Each number is 500 + 50 x the weight over its row's rms, rounded and kept within 0 to 999. Layers, rows and columns count from 0. Numbers have three digits each. The size before them is the row's rms in percent of the matrix's.

# layer 2 MLP down (transposed), 3072x768, rms 0.0996, rows 1297-1333, columns 384-575
094:455510500439423481459555476476537501548561539449505527533467537544491492534576512490393520533544457394515418600489503516559484424495504471594546480523342513487470443491523521563561491479477487568482533500408464519485501593419531581470561507534515571618542440622476564497628496445520488539487430483473427617427574559450403479513455553513531495525502515489542434414483420548505594487580569438545472407384532437449426478479532562435541535517467436484523488452481432481544492524499547434490427520418500499575500494520493543475416535488466480528432448493475430471479644514475472469
100:553468526433590434427508526474434539503467473502514586500460564510415423524456514468479500553556464482538486526386561435505445451491502504519419620469536462395423554552512484476589535488517449527465498458571543482446451553501463411520408529548510536523454461481404552550508528540544494540389501566542461474550590561493523459503481505504530511503478488526462498462448511471519561373415550539435544521633485503420506570455503523403543639468480442545583465360554508409515554506524555510542505521507497559478520543514504474511555489398546515531463526517430544442513661560442623546
102:556467504452532440563578556487505519590488490529452415558433506502588543481540425460403523482480546452496580494479518534562523578501460463588515473509563467540441556466522507451455535478510555554529402558570441528573544468573394537398486547446548490428479501492417483588532495500505499534395448479527526498463516546505587482499582524447485517499530412443433523484485495481481407442524459415483471522507564457488478413409676523550445493455521489475493467553601476482544516510481457463388542489370563488480500495492467539537497469456544474550549613555521548542565696481608621430
104:503498485665523551502472468476477531513541412507492516540455504523461517461434577530508495467470509535508531521500468498433464418554441429448430504413496557483517394458662543508405491462528476418502469524438523338489552469525538582447485528474529549462474477483441518530581509532530416441451519526574510535541483478470604431438550426489424560468540441558530517430555434485482500432439470464497459537485479515487491458456569514460487464542456496423471581516569487557456480484500470439484500592508562488506585555523438472454520521511445459465423558535503474478430527481524431506
103:450489522476550486533523487406603568467504451509517500478477498530393522466512471495491528489470445450457478545454502499417470527483589492442561459484426495505462515507517476580518598491579502396442521428461464570476512570505528466445476495370527566499552601535501456496387469506546558493545567400491480515377519494506545397546372457486455555487483485587461546399502433380460502428569504521462486449508591509439440579446576524567495386606480550575581427533475554561551486444547480584557483478555425478473445460543464521499526443445629493661500446519561449492509537488578518486
100:488552530530464552490435476606504477484526470476500605477504492509447545395446582539413442518476499434535546425468488515399535489504414469455410540471491481488657498372475465533474520445450434512634460473389411549576507557530388412508494532557452388525600525590559517417586516502558459405504480464468541526485464560448496553491581540499478500495455557482541331514497566542490458430462562492489441507385530439521477515512582523487450518482531497483501517522606455521439525513476445507478523450395568545512517510512593462435539559446543571473513382425509507586481389505457519505
097:500496526556521586410520585412520582469452624549568464483438479537483483553574531554499472452519402555595546577517477379509500531488486461498573503542499473434517421533516510440471506497555438481451500478484503554551491504528491463488456505461506515496452551543557556540443508590418501488463460473520523449508476509495486495524372485507556488518540617552411489591477564505540528484487499545529525508491530472556518528570507427508494540557444465520529592545524500453529564410549536458519487442572487545471365514529450438447452540353611488472462549467520544489459480546435491562
095:536486548408459512490439512362582448474500457489547457517549569466492564492470526521564572535513573580484578429460538431598549461503408415672394497555451525501480472374526527435564447569373477522628484555539462456578505486463534434519448549499496545482506462496513532523494472463580510572478606553556542516481509498501424500529518544492582468420616574536514550442510532470516514480536445452554514498434488503539468475486489442584624563497429410494436432494527522536475526524527454399559560421531469547632459425435531492438486478542544543452468500541494495430556512545510552543
102:490507561523491450521500449444515525508499536485480499459591579487501484487421451439421539541480528531527446511576462522489419522510464470547533457492436449550592483453477511581517581523543553534475535463456503526465504474566565599400458512569439534588598434555478528485579396492471620587463424379597420446523455500558449512462541557565508526484475457499518506524487416459510477500471531514457489473443521490580493578554397540564464444524537515581526567380430520436424534417453425371473583459508496442398406552507479534470505415523482399383486444396482482566525441493448499507
099:512571468542500485515464557535592564475492525437428454544480476493419412504495486501456501538543444550434520525492433544451512521510480534579524524452473545453471514450452574558456549537509535480468485428526468506506488472539538472459437431511481495486499418534475491449540490530503522532545520585517478460520527463538456541569435475459469460453438484463473548462573477411585436427484495502472504506520591523528499562511531501424458490550469448522483485468453511572554431494534480455523540489659575471496477469501508547452495509468535553475482414452516479459487478524538516486
097:524517487447555517427456401478515496510502581473468500563375552517478519615495505577534478495491504431473534567479544475512471474472479536469470614492520460554500507489430455440491553452558507558486471531485510479509496514545398414482512462554449560508417541463588551531525499551459534439575577540419473414506493485489481490502548501527469456474476532543446477485501605540519507519606503656625451511564509562460494420503423524513460435482488496438504496484505571525456459464524462537509483440476540525571475515520505456483492460452472491467580393542418575557505517547513426508
108:512477437470587507517497521417488457438512428563540414478429519519524448560484505463566606471505460535484510510525579581564555496505470443470486482502496510492524494441553514494524581541507517432556538418568542541505479559514596519443497390461522457440520389449550500509490474554509567574493432514553517432468493553396535508512534498543558435442500527500591597567496405467546394467613532484560467515478545449487518373431573475494495449547361408492467469471444581473546517522539382600486392504409543466512496516557496526455556469455478512552580469514479514495409452492541456473
105:502569421511554586496488495503503508503543555532507538518539384541525488424494405480483548475508579517524449465497449498527563487470495526541539517501467503498503536527524416519529478426491484539521494479480476493474422428519514587475589557444466527546559464561472427484516510547486472601542469499488502440550521411566497410474523468411449544516572512487546515446514458479548582473473510521529514495545440421619520540520469593571520527557476477476441498502439492512431518541472507489478569455467497503536487531520524488549514513389455510555428544495497564576544483487425437425
097:479478446481599505531493545600500475559517568431487546489459507517530468521526426512524495515487459475529475517525487588486491537582527481415526557577545568532499464436514625528527495415435435455489467548519561392538587471557424576492477618438533574468519482573523539539496516546476598475589461483513525618438437501442466473480529595560397557468481502483571560474537517480469550499573541487545492424445430464507486512517546495537514580581434558507418498480465492503541508493484519496484459431450507482476492520575551470558552457458421453490491541502533590558433540537470429541
102:566491627423487427452555518515462515516518505585589578486443487552481527521511518437444560503540542487483486501525635564538558556548454480398558419609556526512409436504492378490512459555427533512492578551458541480652565558495579545497516492520450428479536400521478538566421550497516447585531483531499517502456467588510398512494517441454459502460565410515537587480472442402436452483561486454507570472579530483484500459487481552461532486467402510430480505526536463494525551556499520539564561539480538443416525482524524624479517594491484514480513453484477518520488370467449506440
103:445445548474540427476401513582510464521454560506618499586526496541492489387475529489583526555464528449472570519407430497559448574463555521535451497511544550501433493460528503548518568509502509466423507519557543491501445493462481529552530533506390497602527510532590549529550470450519512556515457562532516500510538446595550482470457525552534562537446464499490537505492475425455514426488470573531575519526501480469520459487461484503433529440417491579627600540535432474511492640515494467492425510576546482487517483577521563508558455512501395477471534524497621473545483547512459554
100:499489547597548492406474540370496522446509529479546504412488498532489532482509526477438476500430555490527565556447469463495536474487565537639417619587580519540480503527455428422537565534417492503447447485611461470444474532402507442562539487458385575442553429475447508518430353544481519516422620518500455461481451558467437505449494519436509490477561489438497509575486471505538416538456499489595465548452523514449556585482466559508483530528495591483538446515551553601501439520531499564612433468510438400434483448502617514453583575497463452493457414436500527545530461569489449521
098:485508541495525500560554495497493431432383642488518546514486488458514418540578584557431533489603409499520540558511473432469478475502434536545490555532523539542430422470569523556537426560590565468446605574462507472436526496520515526478480495463460523483538597483490470478512544552568540537599417543548475473489571460543531476561479544583453493426479594517508403577462508548513431492546566484515496479475512523421514483523477536464434528605581435494498447464458506408509515526465464542541512487600515479438512602549489464526491488499579492440516540497461587596510524436525458509
123:447502525522482449588541507497421547426585506448426516489409532494464522545433469523566577451451625597506462434515593488538529470535482558487565489470466516576534530518452428518536430475412527454453433543499346461475426494531552555529452500448435508546464430527493538494450494536536523555475445441671584532562563450542469536511551500520557459418495529500434520487505450411463557537520432474520480448572508597522469493551433541513460504580536542464400471518432497463552497537539508500452535499526498482478518498529508512505531449459510481488497488543373526481557556503526510510
105:463538503508497532487531562591460530508574565563468492526583483502473548542440480416604476505455579685466515453497488545560510543422437417452537486509544527461511608489518491529528418518531531497491407643457470506488583504572447453542461502471518567481578550594645445449409588481459498518560458449537562548576500440433480554497532549439421516599418509503525506524460521523495521503417543564579436509540496497512454435558539526501439489522478528512435479460426466523502451464469501504467460472619484482370546427507515490452517415487528518465465480447465553460579406482469512525
103:432456482456451540593481448439492563510518533559380538492598550520511564525566522490492466566454587511508471510450509470493476543509450520518512563521562527414505461436530477558557460527523517470541493509521425441431445474437456472505566546432565520536495421450421487525454517515480479528510501508529505564508550448609585549512553478459497573460491575556470529529473529479425488525429572441519421530643437508517457548476458535525451422584597523542606548395420555525500431476465439438577499480511560517458579471442500498469609383486514480490558428494473472500383540527514494620
096:484546500439460394447469548486469501501433514495572548598524591591481513497450480463395601523490592541538446359488469461488545467579558439542469469585395502494510482481430482481485564552567469562544498617417501432524602486554471426536467451427545501361493523478510520478562430454437524416332536527499539459492492475414487504537528494449472592516486480566509501494466476438448576476433508565464587563507446513450505441446576562506472493569515487492489516449572542526528473500515514540472557527586510480537440422484439494489501539444479489656357456452588537460479526453479424478
105:521548434461602459489548473575514468594485465554537494570441501501504427430472491431496521512516479571442477583427455526541525574467502480528509522530589556518586466518506546586545475609491456499453444499540499408512469518501461452459507529576526479557449473535537518490438506483506524458451578483556534488471503437533435584494549541512519517525552453529473462509490505517421537480573470513531567460481519435432559493505539480460541481473544590585446566605495522497556627526508493515516548522461532551513482545605474486482493466539446458487451493488498412523475490524517511510
095:477441603543503467547394498620550501425457553545458377500500479417561543499446453503471477493626498482484451533559488479535524460537478535486525488471482488590441566496534465440505572503477599551481595452461461593497469485571563490414430587477508572456459561512497533467590523510491611596561596422506528576512600545478430496499487468594515544507486427449428488475555589578557451548415515491520500520549447627480511574506428524579475548481438488491489548476523491488442552519555573409547487498544487482474504486452506429600526554497530530561527503531467470482455455553498489439
103:525439525543520490583579485520513587449472555430498515498499422522495393471534600540581611488468459543545506511605505398487545474505502415498453475467593458457477434485436449523425522568530491482481421513467482478494555523452444599550463590408459481457514593488480527464465513480473471559474496457463503544440466478445508501487453577562503464397456537505499506523501406485456509436520467483564590520515550599499404529501475550452514513454486486551497464450543397441571541546504431481516598466422475545514508485522486586521436585493491560509477427464474393508519482446493504545
104:488453479459544445578531584506452459608572486513546463531477466443502581450543487468551492533490520431446520540483477518451536553567482563452447446552474392462502409579563467487570559537487511447479477456479501380504468445438533571544562458425497460434569451454390595456496512472481536454478433453430516422492514443509523425469443504563517460492472408605574501576526474542483502489515492465483528511458544576413562550491495421530462476413521489477533504483573501461519395462506514611471464516523491491487464568499484571470430452551550487439431434549569465481433466590480587454
095:406453472581468471495492417501552504555562410458564544485447541615484449500538419524483519575502459514563592477540454484436533569578532434475471561552525580594461508474527397548561474504533387516530523503485439484491449565482383470522471537456449544518498483525515452519494470424531483539458531475484518451422498477398464442530411588410523534463519484390492420445544596587421470552456477381383478550569479500445487487488526528533592522558363474487497475434511542432523562461508439541404571520411423539539525524529502479463496512431478488494540505472422541398503486513601518472
106:443488448531529408539516549415496560529476566486536491514608483445518488564551475453417519545445526500483517489545416503569455503495569519619496578513507459590563477484417476502428502517471526510486498478446445465483535516507457545494519439430507474504546460465551505575510482435489366492466447533509471453504462454535613539510534473509420457465511483522448516584495507456544390564560554514504476520520446451514530498576644612510505519491567526556474502541503457564505549562477488496450484491501542430537555536489522450538420523503422515481551429546550474477502464537447535478
099:490496420497558401572452509438537510531539493445460499544558516430522568592519440413454489513467567467469487449490513478498537468384481457439544542439430550547547506627651406418518413567558466475477484470517503475455477516448497479476481464471464478559402493460468507567532517497454452583565508487410511501575494493583478588594477469462569417584386601446443477557484509502524603490463558448503513479568500463400467489439560496453503594473482375517490439549537480473504483520528562545479554429425482481532447485622491486440523551484507474481460517456458420480416432492590478431
109:489454491416514522540540454385501482436523469489475486551479416524547423458506537529516521524454550537505540502550537437588472515466568457467543530459539572557535476483513483551489479425415464405460529468575447583510567486478523465406519468521489582493531491564411427491501402488488501577481539484467492474481492555510494476457531431515524522520583513501514504534546539467528454535469444497514443514484466360525440470495510544486553511507420584470484547435466536535472495526524490548445487554506541514562495606449446425463588507484540459429451446538543443389470572452606591532
106:494561512442560450522420545448470490505544433536459568428501575452458518473527510543491577464419512532553456534523483489582483500448460507578484473541458494450539384500504511483544432434519509457481457553505543498477472470594530544511495513528525548505557480468482498582450466473457353486534571444450516530414529479508584574449470414456500504542462482520534561490488485488553480597501589571473588386477513398565526441507511485529518523485527437479542503487470515536518534555572507535552620455448432534393451550418554451412557490446542505511434448506457512468432569512528555542
105:528511458463558494462515470506521481511457400553521485445566496448397552510502461455479460469566441470654397567498517391495554423477448504581610505536469529533503536445482586472422523510577520461441441482527497550580450449479490492494414444452587434407488550421491505543499421496545431559461508454461492453475447489477525504487446500406616436543556521539527459555471483434602566592462509428498538493425458533455450520446489532519558506438574494369494482512503524618565440478549516562491494550449454500514441400404432515517475495444453406486475535483518576526467453578424508611
101:510528479510525450554505495509433441437509419496506360535483570444589544491626462561430481464509525533510505464556454560550530662530437552457597505460500469508493565429432555498495482532513382414497492600510546457543414435488621530489597529432551534477474524515563477533502542427547526557449553529571481622498487540507437429613665499455490470451474573404466538470492519466423613552444552502546462497487533474526508489541595527487503568462488498519636513458499510438453450432569424492486502517453466546451494534356526474531458495489532478472520505486488491504490490558536516501
100:588525542490550507495493496484457437465419460441423552566424481472441460471552536532439540536567452504578495431548455418489477503514574511490557530528428524496465450581539467548518583390608499520476510524450473533475539533585567445498549356502484522547508474577465569493626530551514433494584526462530501511432555522500497650465429430576506558513570517470471526512440511486522510511460467569511506637531554382470504504543405492569494460465537506551557443479471330479536503454487467458503482489485484421493611513471475528536434584524557557474475409482448457530504501466450514498
103:536505457500456484511461464510544475506459472485468513444604518458433521468526424624520532496507566547538462442558478416418515464471419518419488540559538470511376517484450511462529454423536626550501455436538579484535495515442497553580435549581514435509520424597486556527424568476458549384592554480507550539444481456519593442505599535478510530516500529480366513479435432451490577545573507508439477535524540541460541562490490452595507452488525521429542473454611487515524512546449450496568438521527549608523444530526484550511460468466478459514517495566520522552524519510503597399
100:423456432503506497447534421508574563556517521490531538535544450586547548564519541533469436523498612560529535459533504505499506485509487520562508529391563585587552440502469454404485622484482464498415509569480404436534407365567535533564491581483544534547559446470420455544461381515496502599508512522443537510594492500486488546503536472526488581548539432477536523492491478536355497484496528495454439577542469492441504441460426544529504494561382527489487464476511465519431505423512436422455504531512595557451618505414472547531456440503531540454551454526509449549493502507441541473
102:489517417405535481474455544529522473485441547430429487494523576525516493501542502535428531492426529477492468479546560405556410491577519466513466474536444478464426510513508528485510531481524543478512659681527512479511458483466535490512479462555506503515552413559471543498489442524511543527423490403526570509538497499464503451525458434508522512471511513515498481596368506521470459577444464462635530449408518538499500516568471505432556532585516614441494571486393445497490476550420481565441496467526451525518450564475519559559511392522477569610421468505504573532418518456443448486
# layer 2 MLP up, 3072x768, rms 0.199, rows 1298-1333, columns 384-575
095:516600539560504573387549410403541555456487533465581469592568467406481495540521541437575509511424525435469493573427494493509484473538473445526462452475529485517439518409453438542514484493584503592431492454503448493426390570495474509501555551527532529550505460490441523460461410473428488461541460486465472455528419526526505535523546474441545415429451483545558526460557486544473526590419586480384478527426465527353498520576477481515485528518513446595502541494506448512495520526445426518574495474472421514534472585555425542600472518475439468516545415474537417412514583522493476581
103:503514507475560512570569577487539565516532618551576487398535518505509572513474431416519390542463537469520426473486531513473529497511572499482501549491468557528490591508454474437458580515589438528542552501555461533501556501470538494415516504479530446423606445464522627505469481424509478544502522385511448549508388475578429503499533530533608488542580479477567550493447547588407523478514507489462519518554455525528510486547564555464476501479440633516478519422536554531447497539534397430549493481500470480547448530546476568432485485543568474456514589506480607529480520545526431537
102:492446526470530524452456511482485523498566482553527480625536548577463445518509533466451491470564541450511405427504379421453554502496494486486530526525441532528505456474526460513567427651523516562575570526509528451489469518449584415568510440459529491471467424474436417439531517561570501469518480559462492478518439482503576524411538554464479492497476447509482562509582505479525472385402448498508482548517511540465460567520552396477466435591581431431563511560435504437455485546422435526342461573529543495539540533443499539602585547412500504549463515444533446484518487446515514477
103:506510499510474560553523480530444392529537531545472516454534449601466467501507543512449387483523488487426532579534534497513534350532638532466473487403456538468539500495529539495480464505479461488520581566472441519589463506393528456587496499504467619483503548499402469561398539516478605465425476455493405587445425562490466549389430419575494528408417476468530487494456438482556434458538551414500546445502517487536471457478565587444424592626469481500428485522499516439515561511499480534557485463499388442453466378471450539563415424545443603476476500499470570496467571569385411533
099:489608444516479634460475486570613548484507493474511485473514391481446546518523477404444440431544531509531488523569487536434574450425504551489555572459489415413498538474558461407493417465512494434578525487525475473488484529575568554453598435488484505465585527472444521454462491363511525502467415470453465540469535529532501423530536583512459537520514557507562475520483443517477509554615484546499466485517509506475518438488471536550506469511528524553486551542590476520457486427488472496524593483460529568512432490478468355439443579482476493498456444419495554513489500580461495499
102:617546512508481520534429482510594561564456463524542537531497480458488477559544522559432547511471532551605467482544499507500491398557455494567490395500442521646486491530554504393531403411576471537478503497434469493523482513543553422532468522485612434595420525432409555484461373538523434507426462504508446469430464509496497484499502498484478535478497556418484476517467510497425547503479485490544458505461635481542514578487516448514476546537540573617518470472555513454547524468371576509518475467526423449502491436500452536471496540521532429577529448468498532468523530484463593512
098:415515430557479593462439473481501510562519531431506509468498512529521431433504539496597507484516474424399469371536486594526502455562492541500418472426439449569483590513490435584503478460511483582459498481484564522489508535505534515561521474513425446379520533552501461451522541473453448512530525511522515466551536424558513481514479505489638474495506520617496411538559502551529547445457461641502480548464515480486440398482478455443464494477510506510459525496467451543479496544505520531492522559526551412421432560561538581457430504434588572575541483528453585532515472477518515497
102:510500522490476522443418491458498630561489532474458432420525456453494410520545425470495410366549618502459593510451411513553547585519530457471487494473447592496600499464465488461514575565478462471454477481516396580575492570507543539534497484571505399498530473494406507448489444513421540573531569437539485569507511449471521524457490523527503582482466514418373474474464562452492520526478563522425454491477540429412492468435457491477527422482456481523523549395522471541484438458339478576526458481443492465462507579561465503398517565508478492491443436514602455469487457460520534598
105:461594398491501519437517456556426420517526368495538563530465466526524525528556546563544473598461446524488432483532490542577525510500456552487501468485478510498512465500434416499615468470433515474523501516497508474536550506488446414366430469488490516488548535494482563447536566573465520442559480500428469451470444490581532559448451498454520466409553431441542442527476541547504582540505495444426527487509458525459413443541539459455536533517566545496458523386528431477474538483541432450459466484518512555461562518454487519449506510482515522436511512444413446519493469511460495445
101:496548533558535475397500426514524416553482560515412539514502468533534507519529515456456498511539526464578519437457538575576516467538544467521521538451489506517521514580496482534465579506398476554462438450603562371502517548505604509563469564515524545610504439533593464501477578497429460548550431594418459489476482516511443517494479489463472425528481546499491587538458478488524466532542457435455517509460466462557467471549479443418432541534602555528628607479480557589463490581439445517425462508577519516474511517596518524498536495501544561479589584468474612487467511524584482452
110:489441493546581540582554379583430596578574585597488580448503536565535531388425478456566516521477508413477452512499508522505468437547451564489483533496496602564414485460448475551530470518500530601492404473489510499489465437431435533553559527483478494556462519519469606509494486414423586482561522535532522547474436465594482569464516492539452491566523494541433414542430551582504458395458472551492428635501502466547379478460544466455523540515459515418450526448500516536517507510470535539437456591440491467517431540573505455447564420432516624574447559541561524542401476504576452445
100:489553448427515461527425379496573472494544555570526469513495455571489486528488515502503566481411479557485423440434547582468456434352370488543604480499506540502476487515506551474535522466502473639493442492451404520441451535498547535500542466508487464525450445556485440502381463448485526530456458541486510395471382534556519536463474618497470453569510391557556473488476536489552481466503486592560533545560532442521398524542484434540585471450422477600489476490370455491446452531461591549441524557426503592480478508503450511592536562410535532456527587640483518504565463535479542433
098:447562483528562480587475483500481538513515412469499483438564463481639440562436528509552578531499521498442501484508515431548557453497506456490535507502491487614500506426454504412429496561527523433545480528531557553589543387538541533456443600459544506459475471592480588458405554493484450462516515488516553513373565473513519563502489458525518521501507440533456520647506514454343490494606444561474489545527551474474506481483436547522485456475465459584447465588527472568583534398543551473439525473474429422455442490429464580524557536555403533434536448513496577513564564555477460433
106:573624487483512496477470436497498446507447466436503491441430466649511512399507495564482517536520463475612542469528515466491457500429457520522371486482558371531581542438570495539556496594473478501502575527473524544519480523508535475544481520540483497515563447652518573454525579486484413485519507531536572485525515552542546475587448488522405399499483475590391439494554535511493503543582556444430467506492560507551504572460528606456483518495499397442491577516453393541492543490481491504478547389605483498491535603451517504486591549509591480466413533531486477486572401512548453575
104:587575521456519418530514423501563483437472533545465520487478507540500600515483460434430538547444560485467517481469549423545462471415380547494456533493425495527536526509523585525541496523583429558525494569550521470475471518478473471541600495449489547450518478569455459513468487458436529538502507498566552567376480540454485519525435486483525439524580552491548484479524515464470613529520644506490475485612604486455452409546490480523534580493494506502498459545546439486522472537566551431387619458506437565487468504603388503557432540466489507501523567513439585583566481473511515480
101:463407476495481514526532552599473525513442507467496497491445470515531507564474514630531454445508489488537449570474489554567528517497508447535555493490460495470515554449482595451511457481528605589520554429514582571539549505560512514483515411511458410474449464584528568394557495519481456550614472541549551537437473430552528489453523611417536477531404450481460571523535584547525502562503451534425489490625449484507542416511521556528498449464454346602491553515483427539576538471491520487446448466579413469558639460460513519550466494477564542470520541502502461514543467573521492564
097:609552507459414448486483459505523547421539507505550438597485455516426423451531462512516458535528480486499490480505603490576388453442529589476546406523435445481458527447471492576587524534409536495513533535457503502491413490472412416545459531378416420463515495462479572508439529396473527479461567504396531427514453483504457529548486426389558491456489419473533464403549428558526513511535502523511384445584479456550508543544467474502512600543563512496393447505460446565576437446394550495516416570472545488483481494531414478569357509471499552520429572526502415484533470488505513475
119:504518498515443477462584536445450510473459544459518543455574527501555528519466545566621574520491439419608498498447513443583504498538585510442520424471538508538413522520500478494517586499521413437521483531521478501433479530560425459461501542532541398501585497555500537501566436409548543436494458534481460582520491504593582481488478537575529524486511509510464531539483527463551502531487429488467496485504445539503436514570597516427461543497487483525471455588474509483504493522536496487493542512599351539402486484446499474504511392520545531528488579499497491560532484488530457572
107:493445583531513564367524574482495524511428479446441480475461499439495498456534496539519481464503535522397479530480511452515443544527520457471521483550467466451499521433442463407490502426511520536579538595503488523609548468548418523517498583451559512504457447479444483437437496417495504553419460515492494496445514529600411537600493480461524527550529563478516496559522485495520474538502510451498574516513516464526448557513566457391479496569462497472501557536517473431527509477423534505418528497481493605504544433480475601449582509548513558381469456558512552493504476422476535442
102:461413528490511482482465493460535408619535503499495504544612439523530523456435534505462553547439528561415515516504491458530421502460427516402565433535496485545552391442517571606499564469504492512474560533656516480457473483499484456459526496475469473428498466479435560438525445450476556452545579527493567472418545538551431543538475436555457574597610518479465465540559563478461565570484517504552514509515524546524466403533550482435432568459472489386504461532421558490547541483534441546450480458451521524451488570487471617466578468501531524465502487548494470495536560452470493527
097:445507506537492529473550411505566478501477558524486533396558577545445466559466459515598524522536500506575579591529459496484488405490428522523501545515554591481487532409422666555443440547440580486504521622498497601461412518484533518459486501464361511528508479490540569497505555565419488624579542527427479568518515585460462530513469551479531474435581560476434533571491526517495428520529536470508479528413564426523408499426527515467506555467566526446515469488534423514548503515534459582545471510489373547529525395451536498506409609513575497449508482427466480503585467504500466582
091:536485509474588531526481443511536436507466507421585576469497558459492520554486485548543492493482460567430450559568435458518511493457429532475494474446492503479544516512645461561555480492572473510491434517488500539500524512514464552554476462503509508482582512441518542562607481467481573601537429371421402470415518537460521446421507404540412514473496536470540537519466390413446491476436383425444464412486548439436544525551476465552594490439475506423472488528529472534510487496449531536508522538486500632498522387409420553468492584556483450459454389558511562568547370575530519459
099:501472465464462429550522439469461379533574538487460519484509480477543451487456513566547431495502612558572440498535427544452625420509510474545521566482502520590504513520573452545521432479549543475510491467561526426461543523458582447555684490583432561483489503486497512567449507505539589485538473512507560502491441544454563419550583495572451493456564722475435455484573580526561465459533420462499494512529556502466546429503491467541479493483484490564555529494581507632510499506497467465538512427552427544513457564467565467467489496570466477536548387539391564430485526529404464530
103:488530443576470530536460432487381549504522446496483496482507519541470515556480529549470562489503547527519499502493514482588533467586547431583491495602540491516567423528552510546603529488526553535472478459479431463487494510478482475432514572486449522487446468525511459563448463474447538525480478410460416484421551509533517534452548539479517531572548470446548600434463466518544533531436517537512489615578544518541568423481561440436489501454526478440532498691499523513433440470502501526533457566488479548524560461506536444512318421469531448545402472472450499481563458535487514437
102:537604443476495506461473492444636474459405557598525507474556505549519480511530454507469442482517473509524474441540548450484492522455479473529608532443474443489587506454492483500574527523595529477491462538525562393554513507490438436539476548460486551398426425469518550553508398500494510521515498484427592488470585477492502513407411546507514551538539474538555533427532477542530562483516490512518499486489494522586569577509610353605467505504612548503545460483463486514503486519512542486457447447603529511530548486465536475456490523428381530520467539646590517520464496505571492498
098:495555460375523517493483495554540499572429525439555541504421511514511454480502508526488559518516483442483486554454494443489528505469504622478508432505545467508500505538492518456579471427512528515536468561499558400536556493523566460424542472504522541607511473503519416433540451527563559509467529498453487428479556496496545424482456488458477466529535552506476504542479438471461460415492525531538610498456522545484527402470520505423442508373508420439523530507453530472523448544473445424434534404439542546534608483529460534467462461464560570541552530509436474453510433506459518530
106:440563492554474474441531494469547440508492400527496546501512467596519498507482556465439454538497578410524485534483434497474473472508469541526528444606515518555425586478483397567435421495551553494565468565463426447473366526457435383510422491569498513538488439585510496514516480559492612454471551528539488520613485503452489549509619639480502485450493512453538492505570523441504434428520502470441468511417436460483549477431559549510563459459498501457488510588535471434492465491541478496529506467492548468440470550510497512404492539491536446478516482537528469457532466452587514518
105:571492474482598497546540508486468523432557491577533578499464469490396504564533436519651413496488449578388515471453406482442450474443447443453511456439487541531512544519524550484471422488454492527511500553509491442502566521501409539560491475511579528547492585462494523544453523459414443440514458531476507548449523447392504484487548507549495491432570445509453428522506479475531558460514510596480438496456485461465525488585492503463419558521491490409538490485520434556543454383489469523577507587481520554518518471444439497543522517343526485497530453513432560528470426545507596521
106:469479565512517490536435471461495472456520433424482469530460497519495537501459540521528462518418550476450450556445474468431510488497482537567493449561488498535583527458456524541512451491414485603545558554512460562475406522426506452549468439474502503472597581438452509440521446416548538491413552573484485498481464516541605561522459461445531447512455496500479519588485509474473507552556577438533558588501583437581426469520564551490513620521544502512447480436546460479500479434483461513412537444367534420527451513562479509493497442521626473452539547427435567522466522494493519541
104:464522574449465479477550469543526476466497485519411528420484537508539484485516477399554510565445409528501514491504513549525532429542541505490508462557374416523450446530528587550483441512529464557525420476564462471438562480401502501474456536543551503523520469570472474555530479438468500572490518471425426448429452442465491518490531536432420538555380427424547449503490533464628520470452553530434508512482464467490471508481601512498510507491491531444528412553534533445536471563635485564525457481531542548526467430577552453418478575563538567491375551454548503608493520495397463527
106:503480542410576444510434470475514534536487421463504505512473496573481520505522506436527488483496506414533583528432503514578486592528621482604444606395518498501455490566521521501529456478459536470564529517512492501570603514459567598502426552556515426453536507525554497527549459395461453454451498610472496515526444507508386445465569450523502569518424466543470433545490542526613483469571503598493595551507504477479569565451477466561489501549488504526595421525539457480564510487571471498540489525484457502488477486499568520517618504520526586528579524467528580548519462516592523519
105:535522506489575444608494406500418547400540484519445556519547519480503487413523460535489434468443583540439444515532525490534516473541443419595513454502612535461526478465515589514593458532471461483526566535518485552504476434511491406513582454580570597554517478492550585372566422575621522436492539502452538521513470507527459457594583562459449492544528474514437550525504505492477510563421521484490515472458497485467574520549434478443526585487525469444512457509566453479455503486602580479450521558430505397439490400485424563461574429385447471386350566482493515482506578494403548521
101:490503497468545633632507498489546462483370523412446457454463525559527515480457555402501498591523444519532478472548328531533557425468430519544471569576448473539486534466555444542453533512549538542508476565477530475434549432423504527464467521524522469462447457516547458554464549505452564503512459541488549495489580488493446569490524542537436610482475472477389549439581447492470505516525451524443545585434526530426549444512475386483414470465467467583399508454435499527481600514495518548486493523442442524513550491448552497452530572504487476475463571578488490436523512487499504538
099:432499533498538451443478589558563562504555532457610507456515504540530499469422502464534537643505621491434470434453458413533414597520588586468500487534540477458550455520476574426482532561441514429594480538638530467489553481496502455435579531510490551475429509409467602505516509599469511570456521463509430549502591441461530529434434466513485551560487471453472602475501514478560609569504530487492470470451412453554495456528486600446496539466477543468418502507578508538456606529503564581441396494412492525557574554527506536483539486527526404447481498466587634467478400574468538476
103:467499463536544378571458556478517528584510569562547514431417540484510487508525469467545588498469501360480561479456535366542479486481439593531497466442485557498448510440484594485571379465515605541493518497492521445536530480518560432474444480539515523472517383497538503563547543528473478559457459531385571552496558563485489499540550477494457516442540509450488546518624592540461478450558639444466516499412461407478490460424519485438521545541528470499509531576563495477507404568467459492495495572501433494510531519537547394533447474482518481507490423580520530548484452490453586448
098:582548500424426497554494528498588514513555561553430520535520480440516484491493520510513451491525517521541485538475473513585459457468466518488519391447528446466573478523519485500535430461548483459524611484527562418559621436423508503473462431560527501470463450593530460507550436534594534504470503461547487491492499484447546496402493473526512511395499467463590512492462444493591451465498437538475493570399603594442547531542468478552421490584513516440516494476444502551540474463424502550510500438476515491471456554501524491502400458515556515500496521521411493508533536532474432450